{"n_layer": 15, "d_model": 224, "n_head": 7, "n_kv_head": 7, "head_dim": 32, "d_mlp": 896, "vocab_size": 3831, "activation": "gelu", "norm": "layernorm", "norm_place": "pre", "norm_eps": 1e-05, "positions": "rope", "rope_base": 19200.0, "rope_fraction": 0.25, "qk_norm": false, "attn_scale": 0.177, "bias": "all", "tie_embeddings": false, "parallel_block": true, "init": "uniform", "init_std_qkv": 0.019, "init_std_o": 0.0, "init_std_up": 0.019, "init_std_down": 0.0, "optimizer": "cautious_adamw", "lr": 0.00166, "lr_mult_qkv": 0.4, "lr_mult_up": 0.974, "beta1": 0.95, "beta2": 0.99, "lr_head": 0.00907, "grad_clip": 2.0, "warmup_steps": 223, "schedule": "wsd", "decay_fraction": 0.724, "decay_shape": "pow", "final_lr_fraction": 0.0, "batch_tokens": 131072, "seq_len": 1024, "doc_mask": true, "train_tokens": 788200000, "steps": 6014, "dataset": "wikipedia_en"}
Each number is 50 + 12 x the weight over its row's rms, rounded and kept within 0 to 99. Layers, rows and columns count from 0. The size before them is the row's rms in percent of the matrix's.

# layer 2 attention query, 224x224, rms 0.0414, rows 158-188, columns 0-55
093:29 52 56 64 47 61 50 45 44 47 60 26 48 36 51 69 51 46 53 64 50 39 52 28 65 63 48 45 73 54 35 42 69 36 68 45 68 32 35 63 45 46 72 64 32 47 43 77 45 31 62 62 55 54 45 49
106:47 63 29 58 56 61 34 51 27 53 43 51 37 35 56 59 41 60 76 45 39 56 39 53 36 57 53 49 27 50 34 59 54 64 60 40 77 42 63 35 72 57 52 49 58 41 49 45 57 57 42 38 50 42 55 69
085:53 60 61 74 66 70 58 37 30 51 80 41 44 56 40 54 33 49 68 44 53 37 33 50 70 28 65 50 61 60 52 45 53 45 33 57 30 50 49 48 61 35 61 64 58 44 29 49 54 50 34 48 55 56 71 45
080:39 48 55 46 69 60 73 42 51 54 70 48 40 30 46 48 51 38 56 69 51 36 33 62 73 48 84 58 37 56 55 68 43 58 42 60 30 43 57 40 73 41 46 61 48 44 30 43 62 53 56 47 52 53 68 45
103:61 29 49 47 40 40 43 61 45 58 17 53 52 51 66 42 73 62 40 48 32 47 57 54 39 69 50 44 57 38 72 40 66 24 46 69 61 50 46 58 46 64 50 37 54 59 72 58 40 35 41 66 42 46 36 51
052:54 45 39 63 46 45 36 68 55 40 31 39 67 53 71 46 69 48 61 65 35 39 58 33 26 44 44 60 58 52 47 35 61 47 47 58 62 68 58 63 32 49 35 48 51 60 47 75 62 49 38 56 41 40 34 35
098:20 32 43 68 53 41 24 51 47 47 51 51 72 26 39 32 53 59 62 35 47 32 54 38 37 42 47 56 40 49 45 49 38 37 52 19 64 38 35 57 69 48 54 63 53 51 57 59 56 59 66 50 42 33 41 59
089:45 69 53 44 68 70 68 55 45 37 68 43 53 50 56 43 39 42 44 66 66 40 43 56 50 43 75 57 50 52 49 62 38 53 42 70 33 56 65 44 65 39 35 58 41 37 14 53 59 68 58 47 63 53 63 39
071:57 68 57 54 50 62 53 46 37 47 68 49 41 59 27 40 31 29 46 51 48 47 32 50 74 52 64 46 28 53 63 60 49 66 54 50 34 53 63 43 51 38 61 43 39 61 44 45 53 50 52 48 79 50 55 54
158:56 31 62 52 41 29 44 49 51 49 30 56 43 49 70 59 75 55 43 40 33 42 56 48 37 62 37 66 52 45 67 61 41 28 48 52 66 45 41 57 49 52 39 44 45 52 65 66 43 49 57 60 30 48 33 58
069:52 36 57 69 57 37 59 45 44 46 47 64 59 59 70 50 64 46 57 69 62 40 45 55 64 42 49 57 60 57 56 39 50 40 47 61 59 49 55 51 61 53 54 57 52 33 49 75 53 35 48 64 32 39 68 44
072:50 47 39 63 52 49 31 42 64 43 42 54 34 54 43 59 57 62 44 53 17 59 60 66 42 41 41 59 58 67 52 44 51 46 63 62 40 41 38 60 64 42 59 54 41 56 38 58 85 45 61 57 38 39 38 48
080:46 33 46 70 48 52 75 54 58 49 49 49 56 64 67 58 54 63 30 48 43 57 49 67 53 26 51 62 67 35 44 33 58 43 63 42 50 44 47 54 60 62 55 50 34 52 56 56 52 41 47 55 35 53 63 53
071:60 63 40 55 67 27 44 63 42 56 57 37 68 53 42 43 53 53 51 37 74 30 34 47 50 45 35 48 40 69 56 40 57 51 56 69 64 65 47 59 40 31 60 60 45 45 66 64 58 36 55 48 34 33 64 47
085:61 55 58 47 71 52 52 58 63 39 42 43 44 40 45 33 57 26 43 62 36 55 34 35 37 57 64 52 44 36 53 61 52 53 44 36 57 79 64 58 41 39 34 59 43 70 43 39 50 78 38 32 56 28 35 46
076:58 63 65 44 55 32 35 56 52 40 47 26 65 43 33 39 49 25 42 48 38 34 27 46 42 51 35 61 56 50 61 56 54 53 38 51 72 77 39 76 27 53 68 52 38 55 58 52 46 58 45 45 65 29 48 37
081:39 40 60 51 67 43 71 52 62 56 52 64 62 53 47 57 29 61 43 43 72 78 44 60 67 54 59 29 42 46 44 44 39 57 55 45 42 32 56 19 73 46 43 58 57 45 43 33 44 51 53 35 48 60 48 73
076:58 56 51 46 46 53 50 70 65 49 33 53 45 57 62 62 44 67 30 53 41 65 34 54 50 61 43 50 46 24 39 51 65 46 61 66 59 32 36 57 36 55 17 60 53 57 43 40 57 78 15 35 54 48 50 67
069:53 23 36 57 50 57 60 38 44 38 61 61 45 63 52 57 51 57 64 70 76 26 51 32 51 36 57 63 57 44 52 38 23 48 40 41 54 33 65 39 66 32 32 53 40 47 37 46 48 50 51 49 41 41 60 61
067:36 30 54 29 40 56 53 55 56 59 55 58 59 36 38 48 28 44 62 44 66 55 45 46 44 67 69 20 47 50 52 37 30 58 44 52 42 42 38 41 56 52 48 33 45 47 54 38 43 49 81 38 38 60 67 58
082:62 52 53 51 54 55 48 47 48 44 50 49 47 53 57 51 74 44 60 60 37 22 48 58 06 52 66 83 50 45 55 40 68 46 49 57 59 56 43 63 39 42 51 53 35 56 56 63 57 48 44 56 49 31 54 37
073:47 30 61 65 62 41 90 37 52 59 58 60 53 41 60 58 59 53 42 50 70 52 56 52 62 45 43 50 48 47 43 34 65 63 47 55 48 57 48 39 60 48 61 58 67 47 57 33 53 21 55 61 60 47 64 59
071:40 49 47 54 70 30 60 55 52 37 64 50 56 55 48 66 71 41 35 56 68 30 49 44 43 50 54 70 57 41 36 27 58 60 54 47 44 60 57 42 54 49 59 72 59 63 58 48 61 37 52 62 44 20 74 44
069:42 36 32 62 35 50 53 25 36 39 60 73 55 64 59 53 58 62 48 55 58 38 67 48 49 35 52 60 72 43 32 30 38 56 63 39 52 39 50 45 66 60 52 46 47 40 49 49 64 36 47 60 39 60 69 46
076:48 57 50 52 38 44 56 42 37 54 51 59 51 71 56 62 53 65 35 39 54 42 72 54 60 37 41 51 58 62 36 26 48 45 52 57 44 28 29 41 57 57 46 56 56 43 40 51 63 27 74 61 32 56 54 54
069:55 61 61 70 62 61 47 44 53 32 56 56 52 58 49 57 74 52 46 46 37 51 53 75 51 44 43 77 49 49 49 56 56 43 50 53 40 51 26 82 45 49 71 48 41 55 47 49 71 49 39 66 43 18 43 47
068:47 45 42 44 36 59 43 58 41 48 42 62 52 43 41 41 39 37 57 53 60 53 54 52 82 52 53 28 47 46 48 49 62 50 46 57 42 55 71 33 64 51 41 40 47 43 46 60 22 61 66 51 51 67 46 53
070:62 54 55 60 49 34 69 15 54 59 67 55 48 43 55 57 58 47 44 34 69 53 60 49 57 47 29 60 35 72 55 49 48 62 57 35 46 42 47 44 58 53 80 48 65 31 56 37 49 23 67 51 59 59 59 57
073:38 52 65 43 60 51 59 38 56 75 43 53 57 50 39 53 40 49 54 39 78 70 49 38 79 59 41 32 57 54 42 31 58 51 49 50 60 44 40 45 55 68 51 37 55 46 54 35 38 50 75 38 64 65 49 54
067:46 50 43 55 57 53 67 37 37 54 57 61 25 40 55 58 41 51 59 46 43 50 60 55 64 45 62 49 52 44 53 62 40 62 46 60 44 26 34 40 67 58 55 39 39 39 40 55 38 39 58 43 57 67 62 49
084:47 38 36 51 48 44 70 52 36 62 54 63 41 59 51 63 62 59 51 39 65 63 65 56 71 59 58 25 50 48 49 48 60 51 58 65 31 40 55 18 72 46 40 61 60 48 38 62 42 33 66 54 52 78 61 63
# layer 2 attention key, 224x224, rms 0.0348, rows 158-187, columns 0-55
101:54 55 53 27 35 54 38 53 53 53 31 46 51 37 51 50 46 22 41 62 52 52 27 55 57 61 42 19 38 50 49 37 72 70 68 14 50 54 49 72 51 47 63 50 36 52 53 52 72 49 58 63 67 43 56 59
116:29 33 55 70 58 31 37 64 54 41 44 38 71 59 26 62 50 42 68 42 46 52 46 49 73 48 46 29 76 49 67 66 32 86 48 40 54 46 43 34 51 50 40 57 41 49 55 58 35 57 46 48 59 29 46 33
103:37 45 51 55 50 51 26 38 35 52 59 33 47 41 46 44 40 36 69 53 55 48 31 38 64 42 54 69 51 66 55 51 47 43 48 60 52 29 62 46 68 40 74 53 40 25 38 45 64 55 70 65 62 44 56 59
106:38 64 46 58 70 56 46 50 55 51 69 51 34 36 37 50 45 39 60 29 70 44 42 30 53 54 60 52 52 63 51 44 63 45 45 45 53 40 60 59 46 48 83 61 47 31 47 57 61 45 69 55 64 29 42 62
067:53 58 63 68 43 36 27 42 29 41 41 60 34 55 62 67 37 36 47 52 58 55 58 24 44 62 60 49 53 37 64 56 78 59 34 51 39 54 73 38 31 43 59 55 58 50 64 59 45 53 60 55 73 51 40 61
190:69 42 65 47 47 38 59 28 59 54 39 76 28 71 65 76 61 37 43 40 48 53 77 53 43 59 47 49 48 41 52 48 62 64 48 37 42 60 63 42 32 61 38 56 49 64 80 46 45 28 42 44 45 49 37 41
087:34 52 62 52 44 45 48 57 45 49 47 55 44 48 51 49 39 42 49 33 60 53 36 32 37 41 50 52 50 41 53 52 43 28 55 74 57 39 41 33 57 35 58 38 23 41 35 57 53 55 44 53 59 42 41 64
081:51 63 44 58 54 67 47 53 41 54 57 40 68 39 48 29 50 59 75 50 59 32 37 46 53 43 59 44 49 61 55 49 43 28 45 76 53 49 44 53 72 37 64 48 40 33 46 48 54 63 54 61 60 49 61 55
143:41 66 45 50 60 55 39 71 42 51 57 44 75 20 27 18 36 51 50 42 60 39 39 61 30 46 58 58 46 60 59 42 48 37 51 63 55 53 47 51 66 57 67 46 46 35 36 47 49 60 58 45 58 50 47 47
064:29 51 53 51 57 54 60 62 32 37 73 50 51 27 49 39 34 32 42 55 59 57 35 28 50 59 49 51 39 47 48 54 56 59 41 56 54 54 60 43 44 45 73 56 48 40 41 63 61 65 68 37 62 28 40 66
074:42 42 61 54 52 40 51 42 48 47 68 48 35 33 59 62 55 27 53 46 58 56 46 32 59 60 68 40 56 66 51 57 67 54 39 66 45 43 78 45 51 29 65 42 65 46 48 51 59 51 59 55 59 36 62 49
076:40 50 36 40 54 55 40 56 35 54 48 46 70 43 40 56 46 34 61 60 56 63 28 57 60 48 57 29 44 60 59 45 51 45 43 61 60 56 54 45 39 33 80 50 45 53 45 55 64 34 79 48 28 41 34 83
083:41 33 53 50 38 19 29 46 61 41 39 53 59 30 52 58 64 28 59 60 38 44 46 30 52 52 53 39 58 65 59 55 57 65 45 33 51 29 48 59 54 50 78 44 57 43 61 43 59 38 69 60 54 44 56 56
084:55 78 53 43 37 64 54 62 52 28 58 54 44 54 56 58 43 47 58 43 42 42 39 67 38 48 61 53 42 41 61 55 30 36 62 54 69 41 41 60 46 53 21 51 57 65 26 53 58 57 43 47 40 55 41 42
083:44 64 52 43 72 60 68 53 41 53 49 53 60 68 53 30 49 56 35 46 45 46 38 64 33 33 44 50 50 42 46 67 50 29 49 57 59 47 29 63 45 61 20 56 34 44 43 48 46 65 13 39 62 53 34 44
075:59 62 60 48 62 57 40 58 61 52 49 52 41 42 57 29 32 53 44 56 48 44 39 62 32 44 47 65 47 46 57 58 45 28 56 55 51 57 26 55 46 51 30 54 17 55 38 52 59 55 27 50 61 49 30 40
090:46 37 35 53 30 49 61 43 53 38 28 60 41 47 50 60 58 53 45 55 29 47 66 46 68 42 49 54 46 54 59 50 35 58 55 41 47 34 58 70 52 49 47 33 69 61 47 45 41 56 51 44 47 62 58 36
090:38 64 69 45 41 22 29 76 43 42 55 66 42 36 60 55 58 50 41 31 33 35 20 52 53 31 65 38 46 35 63 56 43 57 72 44 38 31 32 81 53 60 58 55 32 51 47 36 71 56 30 44 78 45 50 64
076:49 46 55 57 49 57 68 37 51 63 58 71 39 68 41 56 74 37 67 46 70 57 62 37 57 50 62 35 58 44 40 36 54 71 60 58 41 54 88 62 73 53 61 57 58 57 50 42 54 32 45 46 34 50 62 62
076:56 53 21 63 53 59 57 32 60 41 42 50 55 72 56 55 35 67 61 38 50 45 65 44 56 52 54 67 50 51 40 27 37 51 59 37 58 54 51 72 47 57 26 84 59 44 59 48 31 42 42 56 58 65 53 41
080:41 34 82 55 70 53 53 58 38 44 62 49 53 46 49 61 50 39 44 57 58 50 27 28 46 56 59 54 55 59 46 52 69 52 46 59 36 46 56 53 59 41 68 55 55 49 53 38 81 53 47 52 56 29 44 76
092:48 37 75 60 59 47 38 49 66 47 50 41 34 49 51 63 73 26 42 49 30 68 57 45 60 60 51 62 71 52 44 69 47 60 36 40 46 47 76 55 48 45 66 34 51 51 52 57 65 57 64 65 32 62 48 46
079:55 49 74 51 56 42 53 43 36 33 59 39 45 48 73 47 50 42 45 65 50 40 50 32 53 53 68 42 72 64 54 46 63 61 41 48 51 58 64 70 44 49 82 72 45 51 50 42 75 47 48 65 41 17 58 48
073:52 26 56 70 49 49 54 59 53 48 55 44 59 38 42 51 79 38 54 52 47 59 60 44 58 43 53 37 46 62 59 36 62 72 49 37 46 40 67 38 51 47 80 54 64 41 43 56 68 40 82 42 51 40 57 49
083:44 31 42 58 50 31 52 54 37 56 61 44 45 29 33 83 59 31 75 54 53 62 57 31 52 55 55 35 39 71 66 31 51 70 41 44 56 37 64 58 44 36 85 65 70 60 52 55 70 28 77 54 38 37 70 56
075:45 46 81 44 59 40 39 73 45 38 48 55 33 36 57 63 36 50 54 47 47 75 28 52 51 38 68 28 47 47 62 65 55 62 41 48 46 51 51 46 47 48 70 38 35 51 41 49 62 55 51 60 52 40 48 55
073:60 67 26 44 66 49 64 34 44 70 36 54 59 85 48 52 44 58 55 53 58 53 76 66 43 61 37 63 57 35 45 56 56 28 45 56 57 62 35 34 58 58 21 60 32 52 59 61 27 60 44 46 45 73 57 45
082:44 36 59 60 42 59 49 53 70 48 53 43 41 46 47 58 46 33 53 70 43 79 45 52 61 57 41 50 52 60 57 55 55 53 52 58 51 59 67 31 47 46 61 35 77 52 32 63 54 56 80 57 40 69 54 47
075:54 54 35 49 30 52 57 52 70 42 55 42 19 63 52 57 28 73 62 46 34 52 65 62 55 38 44 51 49 54 44 27 39 48 64 31 51 38 33 54 56 48 26 42 52 60 47 57 26 36 37 38 45 67 52 33
075:38 40 45 53 43 37 49 41 65 65 34 50 50 46 25 52 33 54 38 53 52 67 59 33 59 65 48 51 58 31 38 52 65 48 52 60 44 48 76 21 63 54 57 62 65 22 40 64 45 47 78 42 51 67 62 51
# layer 2 attention value, 224x224, rms 0.0231, rows 128-159, columns 0-55
110:48 56 51 66 25 42 29 48 26 70 67 57 56 57 42 77 55 44 39 35 49 20 53 50 53 38 47 59 69 40 68 50 78 49 46 40 43 55 66 59 63 43 42 50 42 56 50 48 39 34 70 40 60 54 59 53
123:53 56 64 47 60 59 39 51 52 56 61 47 28 50 40 39 62 29 32 40 52 52 53 61 42 59 38 44 53 33 54 39 59 41 57 52 61 70 61 42 55 34 42 57 38 45 59 34 51 58 63 43 45 57 71 47
118:30 52 69 62 70 52 50 47 51 30 68 47 49 43 45 35 45 47 35 61 41 48 45 51 62 57 49 42 54 37 35 39 65 46 58 52 22 55 88 43 49 43 66 62 34 57 34 61 39 56 60 45 60 65 41 49
126:42 49 69 62 45 61 54 50 41 61 56 54 58 67 35 63 43 47 58 46 40 76 51 55 50 52 49 50 39 40 51 74 58 50 60 71 64 59 53 41 64 51 61 36 66 47 80 57 44 65 37 57 49 47 46 40
116:46 59 46 36 57 32 58 67 64 59 43 44 29 43 46 48 44 50 62 62 65 64 46 51 43 36 28 41 51 72 54 53 38 57 22 54 65 64 52 50 48 74 27 49 61 52 76 40 40 47 57 54 55 62 61 41
124:42 67 55 40 61 67 28 40 69 49 50 40 52 66 63 69 52 55 51 72 52 44 47 62 38 49 53 57 37 73 35 57 45 60 59 47 53 38 41 45 56 50 53 23 52 36 61 71 35 57 68 36 40 45 21 38
124:43 51 39 38 56 76 53 57 55 72 64 31 61 35 46 33 57 49 30 36 17 51 53 40 43 42 62 48 45 56 44 58 51 62 79 51 48 62 36 34 34 64 59 22 70 64 57 32 53 58 57 45 52 46 50 41
119:45 55 42 41 36 50 41 54 46 67 72 54 46 57 57 65 48 50 55 72 45 57 60 44 59 55 50 36 41 69 71 23 54 44 68 53 50 70 23 47 64 71 59 42 31 36 73 55 55 50 53 49 48 56 44 67
113:51 66 66 52 88 56 40 44 30 36 43 55 61 46 58 12 50 43 55 53 30 41 55 43 70 45 40 47 42 68 34 27 48 51 76 67 60 62 43 59 48 29 38 40 60 48 39 43 45 47 51 46 48 43 34 60
124:63 54 53 38 41 64 65 42 64 70 37 34 08 42 61 41 49 53 61 42 78 32 60 30 60 61 62 45 52 61 53 54 44 73 29 36 61 76 64 29 42 49 27 37 52 70 51 50 44 60 58 61 47 65 43 50
118:45 54 62 46 55 48 42 47 54 47 65 56 43 56 47 43 49 63 23 56 23 19 64 65 62 40 55 43 72 37 41 43 53 52 61 45 44 66 59 47 41 66 77 57 45 38 60 57 25 45 53 73 43 38 33 57
115:43 41 30 70 36 63 34 62 50 52 61 75 75 65 46 34 49 47 57 80 55 63 59 61 29 65 58 40 39 48 57 30 61 49 66 69 52 45 48 42 35 81 74 65 53 42 42 32 41 61 49 42 49 50 49 56
128:47 53 34 50 42 58 16 53 37 47 51 27 55 64 55 60 55 45 50 19 71 39 42 46 39 46 54 52 51 20 67 74 53 53 70 47 48 64 56 43 36 42 61 47 45 39 59 57 46 45 48 32 42 63 49 43
119:63 55 60 33 35 54 65 35 36 29 34 52 53 55 52 36 42 55 42 81 63 47 55 49 61 54 44 47 50 58 47 38 45 68 65 40 37 55 24 58 46 53 63 68 58 63 23 56 48 23 56 45 47 56 31 63
123:35 45 44 58 54 36 67 44 30 65 47 60 30 58 47 52 45 51 59 39 66 44 50 37 59 35 57 47 54 57 62 69 39 41 40 54 33 36 15 45 48 37 41 38 38 60 56 39 61 60 34 44 46 34 37 53
113:37 61 54 39 35 58 52 58 26 45 51 43 46 45 50 52 52 53 44 68 59 38 53 53 57 43 44 39 58 48 46 53 62 55 59 38 31 45 49 33 58 40 45 61 44 41 31 51 63 35 54 57 50 54 54 58
123:57 33 47 59 59 52 62 63 55 61 42 56 39 43 39 51 66 50 86 48 64 44 49 48 31 43 83 51 51 69 40 41 35 64 54 51 58 77 40 74 53 61 65 48 61 53 45 52 28 70 47 47 49 59 46 35
118:32 52 55 37 38 66 54 53 36 40 65 56 62 41 58 48 56 51 39 54 46 45 56 57 49 44 33 57 50 59 39 45 48 56 56 82 25 45 50 54 33 33 41 48 67 59 49 45 65 50 42 44 42 43 60 67
118:47 55 35 59 50 73 47 48 22 68 47 38 75 65 36 54 54 48 28 34 43 46 48 36 40 51 34 38 60 63 52 42 37 37 71 52 65 49 35 57 70 43 53 43 52 58 32 26 39 47 50 48 50 49 31 74
113:45 52 61 55 34 41 48 68 33 49 46 60 59 60 52 48 52 43 63 50 61 59 56 49 37 59 52 52 48 61 67 45 45 57 35 32 49 34 67 24 30 54 41 59 44 48 39 75 24 28 39 61 50 65 67 51
128:55 57 19 37 32 40 53 71 73 68 39 33 63 39 54 62 47 41 57 48 47 55 57 58 42 52 50 63 26 55 52 63 25 52 32 40 58 46 48 65 33 71 29 52 65 57 57 56 52 46 28 56 40 64 44 36
119:38 50 61 41 59 44 55 44 44 85 57 57 35 65 53 49 44 37 56 65 46 47 54 56 42 37 61 33 53 52 36 44 52 55 38 54 33 58 59 68 63 51 56 64 38 56 38 53 53 47 39 41 55 41 20 71
125:47 50 43 48 38 59 38 39 33 66 57 30 41 41 62 53 38 51 49 61 67 14 48 32 60 30 71 44 56 51 40 44 51 40 32 60 49 51 71 43 52 80 56 41 43 56 65 73 54 78 46 54 57 65 44 29
119:63 44 54 47 47 44 42 56 54 54 49 70 65 66 42 38 58 59 61 35 31 57 46 43 45 38 39 39 30 48 61 64 44 47 59 54 69 60 43 38 39 64 67 57 34 42 59 54 47 53 23 52 42 37 60 57
121:44 59 61 73 42 76 59 57 34 64 62 47 44 50 38 44 46 34 45 40 71 44 42 46 38 47 33 54 47 48 46 37 58 50 74 47 41 54 60 22 67 26 55 57 57 44 38 50 52 41 63 42 50 48 65 56
117:59 58 74 74 54 54 50 59 49 42 58 53 76 61 51 17 60 33 30 61 37 30 46 38 44 39 44 49 55 26 25 43 56 46 71 58 46 62 70 53 40 69 50 49 47 38 56 44 43 39 43 62 51 37 17 43
131:43 41 45 38 66 59 73 46 32 40 68 62 50 59 44 47 57 38 58 54 62 45 46 55 46 42 48 44 57 34 51 57 52 50 62 59 36 38 61 44 57 34 50 50 57 51 37 43 45 60 46 35 45 38 44 38
120:41 42 42 59 16 10 48 47 72 64 68 31 46 40 48 54 60 55 77 41 57 64 43 52 46 50 21 36 54 44 62 43 43 52 27 38 63 35 44 62 45 57 50 42 63 57 49 76 40 43 50 53 30 58 60 27
122:40 44 69 48 45 55 31 57 52 43 61 36 52 48 53 28 52 44 42 37 65 52 38 59 43 66 73 45 58 47 45 34 54 58 75 58 46 44 36 54 44 47 53 72 53 58 42 45 65 33 66 41 42 43 52 74
123:66 41 48 56 48 47 46 72 50 52 56 34 61 65 47 74 50 55 62 23 69 44 45 28 59 54 42 43 55 54 66 60 49 50 38 40 53 20 43 53 50 58 64 32 64 66 34 49 47 48 43 40 53 49 45 31
114:21 42 61 53 50 49 74 48 57 24 54 46 35 37 40 63 38 54 48 55 55 30 47 48 42 32 39 55 39 47 38 84 59 65 53 44 59 61 65 48 33 27 49 64 54 48 44 38 41 70 60 56 44 54 59 50
129:44 44 65 47 76 70 33 29 29 42 61 50 58 42 36 51 46 43 20 51 55 36 53 60 54 50 63 48 67 39 31 39 42 51 81 70 32 38 70 57 63 36 62 45 54 36 44 58 44 35 62 62 55 52 65 38
# layer 2 attention output (transposed), 224x224, rms 0.0513, rows 128-159, columns 0-55
082:48 65 55 29 53 62 42 42 57 43 38 45 66 53 56 62 51 40 58 45 41 52 52 63 60 63 62 31 57 50 51 49 38 56 61 57 35 58 42 31 45 57 49 67 37 63 42 58 52 52 48 30 53 41 55 59
120:24 27 67 39 37 51 53 48 58 41 51 47 58 47 52 49 72 64 84 48 42 50 54 37 46 35 52 38 73 41 46 47 38 35 47 52 47 54 32 59 48 31 55 52 21 63 45 56 50 54 56 50 50 55 73 65
125:52 54 46 55 59 32 60 57 48 33 40 54 61 45 49 56 43 67 44 44 47 79 35 47 47 50 44 55 60 49 40 48 64 44 46 47 52 56 43 53 41 41 48 42 48 54 60 41 59 44 57 45 63 42 43 35
135:43 63 56 44 28 42 30 63 62 74 56 49 61 50 93 40 43 15 65 35 54 51 33 58 58 54 71 30 67 56 47 51 71 63 56 77 44 52 41 58 49 42 56 39 52 49 44 58 73 38 55 40 64 44 54 55
124:54 43 67 37 58 60 69 57 54 39 56 39 32 49 66 38 41 47 43 55 60 53 46 69 27 51 53 41 42 33 59 43 72 41 66 82 43 39 43 45 57 46 66 63 48 48 38 29 29 35 51 69 53 56 45 33
137:52 51 64 42 41 48 42 52 53 39 69 41 42 41 65 72 60 26 47 43 52 55 47 57 63 50 44 70 42 48 61 55 52 66 70 62 37 53 44 60 34 51 48 50 77 46 72 49 57 37 37 50 41 59 26 47
121:42 51 69 35 43 36 45 67 46 61 54 55 51 31 52 70 43 63 66 41 62 45 34 55 50 56 57 39 73 40 64 46 52 61 53 35 50 35 49 51 56 53 45 31 41 56 43 23 66 50 53 76 69 39 69 38
121:42 31 49 37 44 47 50 49 59 65 34 71 31 54 59 56 58 37 49 50 64 38 46 68 62 48 39 46 53 46 78 64 39 63 33 67 60 55 55 34 30 55 52 31 70 44 48 50 58 69 72 63 69 45 51 64
104:40 48 50 63 48 13 58 46 52 40 44 43 40 52 45 61 57 55 58 59 42 72 51 56 48 52 51 59 55 53 47 33 55 48 42 61 43 38 41 56 50 36 32 54 47 40 58 54 60 55 62 57 53 49 79 28
119:35 40 47 46 61 50 55 64 42 58 58 28 38 56 58 53 62 60 45 52 59 55 68 46 57 58 50 60 59 43 50 35 74 48 68 73 52 58 40 45 49 33 39 65 71 70 48 35 38 47 33 54 57 39 55 55
131:54 49 44 52 47 57 21 65 50 43 50 61 42 40 55 64 57 60 52 62 47 43 48 33 60 68 53 37 58 54 44 27 51 52 47 32 60 69 46 52 29 35 70 37 38 63 82 49 73 72 67 54 50 33 57 61
124:47 45 42 60 52 48 41 89 31 43 59 68 53 60 34 47 38 65 42 65 66 46 31 45 50 40 57 75 54 55 67 39 64 32 51 37 42 31 36 74 50 45 60 26 55 24 87 50 69 56 58 56 54 58 75 52
135:59 45 54 42 38 48 66 52 44 49 52 58 60 53 67 72 47 26 55 50 56 34 35 74 65 39 69 54 63 45 50 48 41 61 51 73 45 21 39 61 41 55 55 50 64 56 27 35 30 51 44 62 61 43 62 52
119:59 52 50 84 55 39 47 53 59 38 49 49 42 42 47 47 68 56 67 44 50 49 59 44 58 51 39 68 41 64 55 54 41 66 50 54 54 59 73 78 59 38 40 45 59 40 46 69 47 60 48 50 19 51 65 54
119:61 61 63 50 49 68 44 39 74 59 48 60 56 65 63 29 43 39 56 43 65 46 64 64 39 42 41 49 40 37 42 49 50 72 70 48 58 54 58 23 61 64 43 64 70 43 56 43 44 70 41 56 53 40 44 51
114:47 53 42 46 53 44 60 54 33 39 50 45 61 47 39 35 24 61 56 38 45 74 33 50 65 47 61 57 64 43 46 56 62 42 22 60 57 43 50 57 49 43 40 35 44 51 54 26 43 37 55 58 77 50 56 45
127:57 34 40 62 40 68 41 33 61 65 44 41 47 47 22 48 61 42 07 54 72 41 58 57 50 46 35 67 47 58 53 47 72 45 52 55 50 54 42 61 36 55 61 50 50 46 49 58 39 30 60 73 41 60 47 45
124:78 47 50 61 45 63 54 53 25 59 48 51 43 58 38 49 42 26 40 54 56 64 38 55 47 63 19 68 40 56 41 59 39 47 39 67 34 55 69 67 38 61 48 47 59 27 57 52 41 42 56 69 59 49 48 33
130:54 46 31 41 52 48 60 57 50 57 37 66 65 55 52 48 51 49 58 63 48 49 37 50 26 40 48 48 57 63 40 47 49 59 46 42 75 51 51 66 31 46 62 59 55 46 44 56 42 34 73 45 51 32 58 63
100:37 54 63 28 47 64 77 34 46 52 51 71 52 45 67 48 31 43 33 46 53 44 59 53 58 68 66 57 39 53 42 46 73 57 51 67 46 55 40 52 67 43 54 38 60 47 53 34 44 47 46 44 53 33 47 37
133:55 52 55 44 43 54 57 42 41 59 57 54 28 43 63 56 26 38 30 55 69 14 55 58 59 50 61 49 29 46 58 45 59 65 57 46 43 40 51 49 52 72 56 75 58 31 53 38 38 40 42 46 47 40 47 57
131:51 49 52 45 54 68 58 65 46 49 47 68 67 44 59 60 71 49 56 51 48 45 67 39 51 53 34 35 43 35 59 56 47 53 35 44 51 63 70 64 32 37 51 50 42 68 66 41 61 61 47 52 50 53 50 71
132:56 44 61 54 47 46 63 62 53 48 60 47 40 28 23 53 41 58 54 61 49 57 51 59 60 62 43 82 56 44 34 58 61 43 62 55 38 44 39 36 37 40 65 63 42 49 53 48 35 51 65 39 54 42 63 50
114:73 40 45 33 30 68 55 42 39 42 64 71 43 54 53 41 49 30 58 56 74 41 61 46 49 48 53 49 30 58 53 47 38 70 56 25 49 36 61 48 51 58 50 42 65 54 61 51 33 55 49 54 55 33 46 49
129:41 48 52 60 52 33 73 29 51 58 68 43 61 65 37 57 44 58 75 55 52 68 49 49 53 50 44 48 58 44 33 47 40 44 16 67 39 49 30 64 59 43 48 51 62 36 40 54 33 49 73 66 44 44 84 51
116:45 47 46 52 32 38 49 62 29 48 37 54 54 31 38 41 59 65 52 52 40 49 34 50 48 63 44 61 48 63 62 37 47 47 62 30 59 42 63 72 30 41 50 39 36 52 52 61 59 34 49 50 64 35 61 37
135:63 64 71 59 42 31 51 46 59 34 48 49 59 44 67 45 41 33 81 34 38 59 32 55 59 46 63 43 41 34 54 60 73 43 39 64 40 42 50 56 51 26 42 32 57 59 62 53 67 57 44 58 54 37 60 65
111:78 44 53 36 56 70 41 48 47 49 59 60 43 58 51 50 46 37 37 58 63 49 64 55 40 70 24 50 39 46 46 51 52 50 33 72 50 46 69 29 58 62 70 50 53 51 54 59 33 52 44 78 38 58 34 40
132:30 40 43 47 34 45 55 64 73 50 43 42 39 39 31 48 48 56 66 60 46 55 61 53 58 47 59 49 44 60 53 45 44 41 39 58 44 55 36 81 48 62 17 42 48 45 52 71 61 69 66 76 41 66 77 51
122:59 61 40 43 65 55 45 45 61 64 47 58 58 68 70 38 44 42 48 59 60 42 54 67 57 60 49 43 39 49 45 62 30 60 57 60 52 46 51 49 56 83 35 59 82 41 38 37 30 66 56 42 44 47 56 44
133:55 43 69 49 31 47 49 61 53 27 58 33 20 40 49 54 37 34 56 38 56 52 38 53 37 37 39 51 58 56 29 62 69 32 26 68 39 55 29 46 56 51 59 42 46 59 47 60 68 44 45 67 47 51 60 33
132:43 58 42 62 61 34 44 41 47 44 59 54 65 36 36 59 55 77 59 48 35 66 38 42 67 40 56 42 70 56 54 47 52 45 51 43 42 48 38 60 28 28 48 42 35 53 60 55 51 41 58 37 56 53 54 48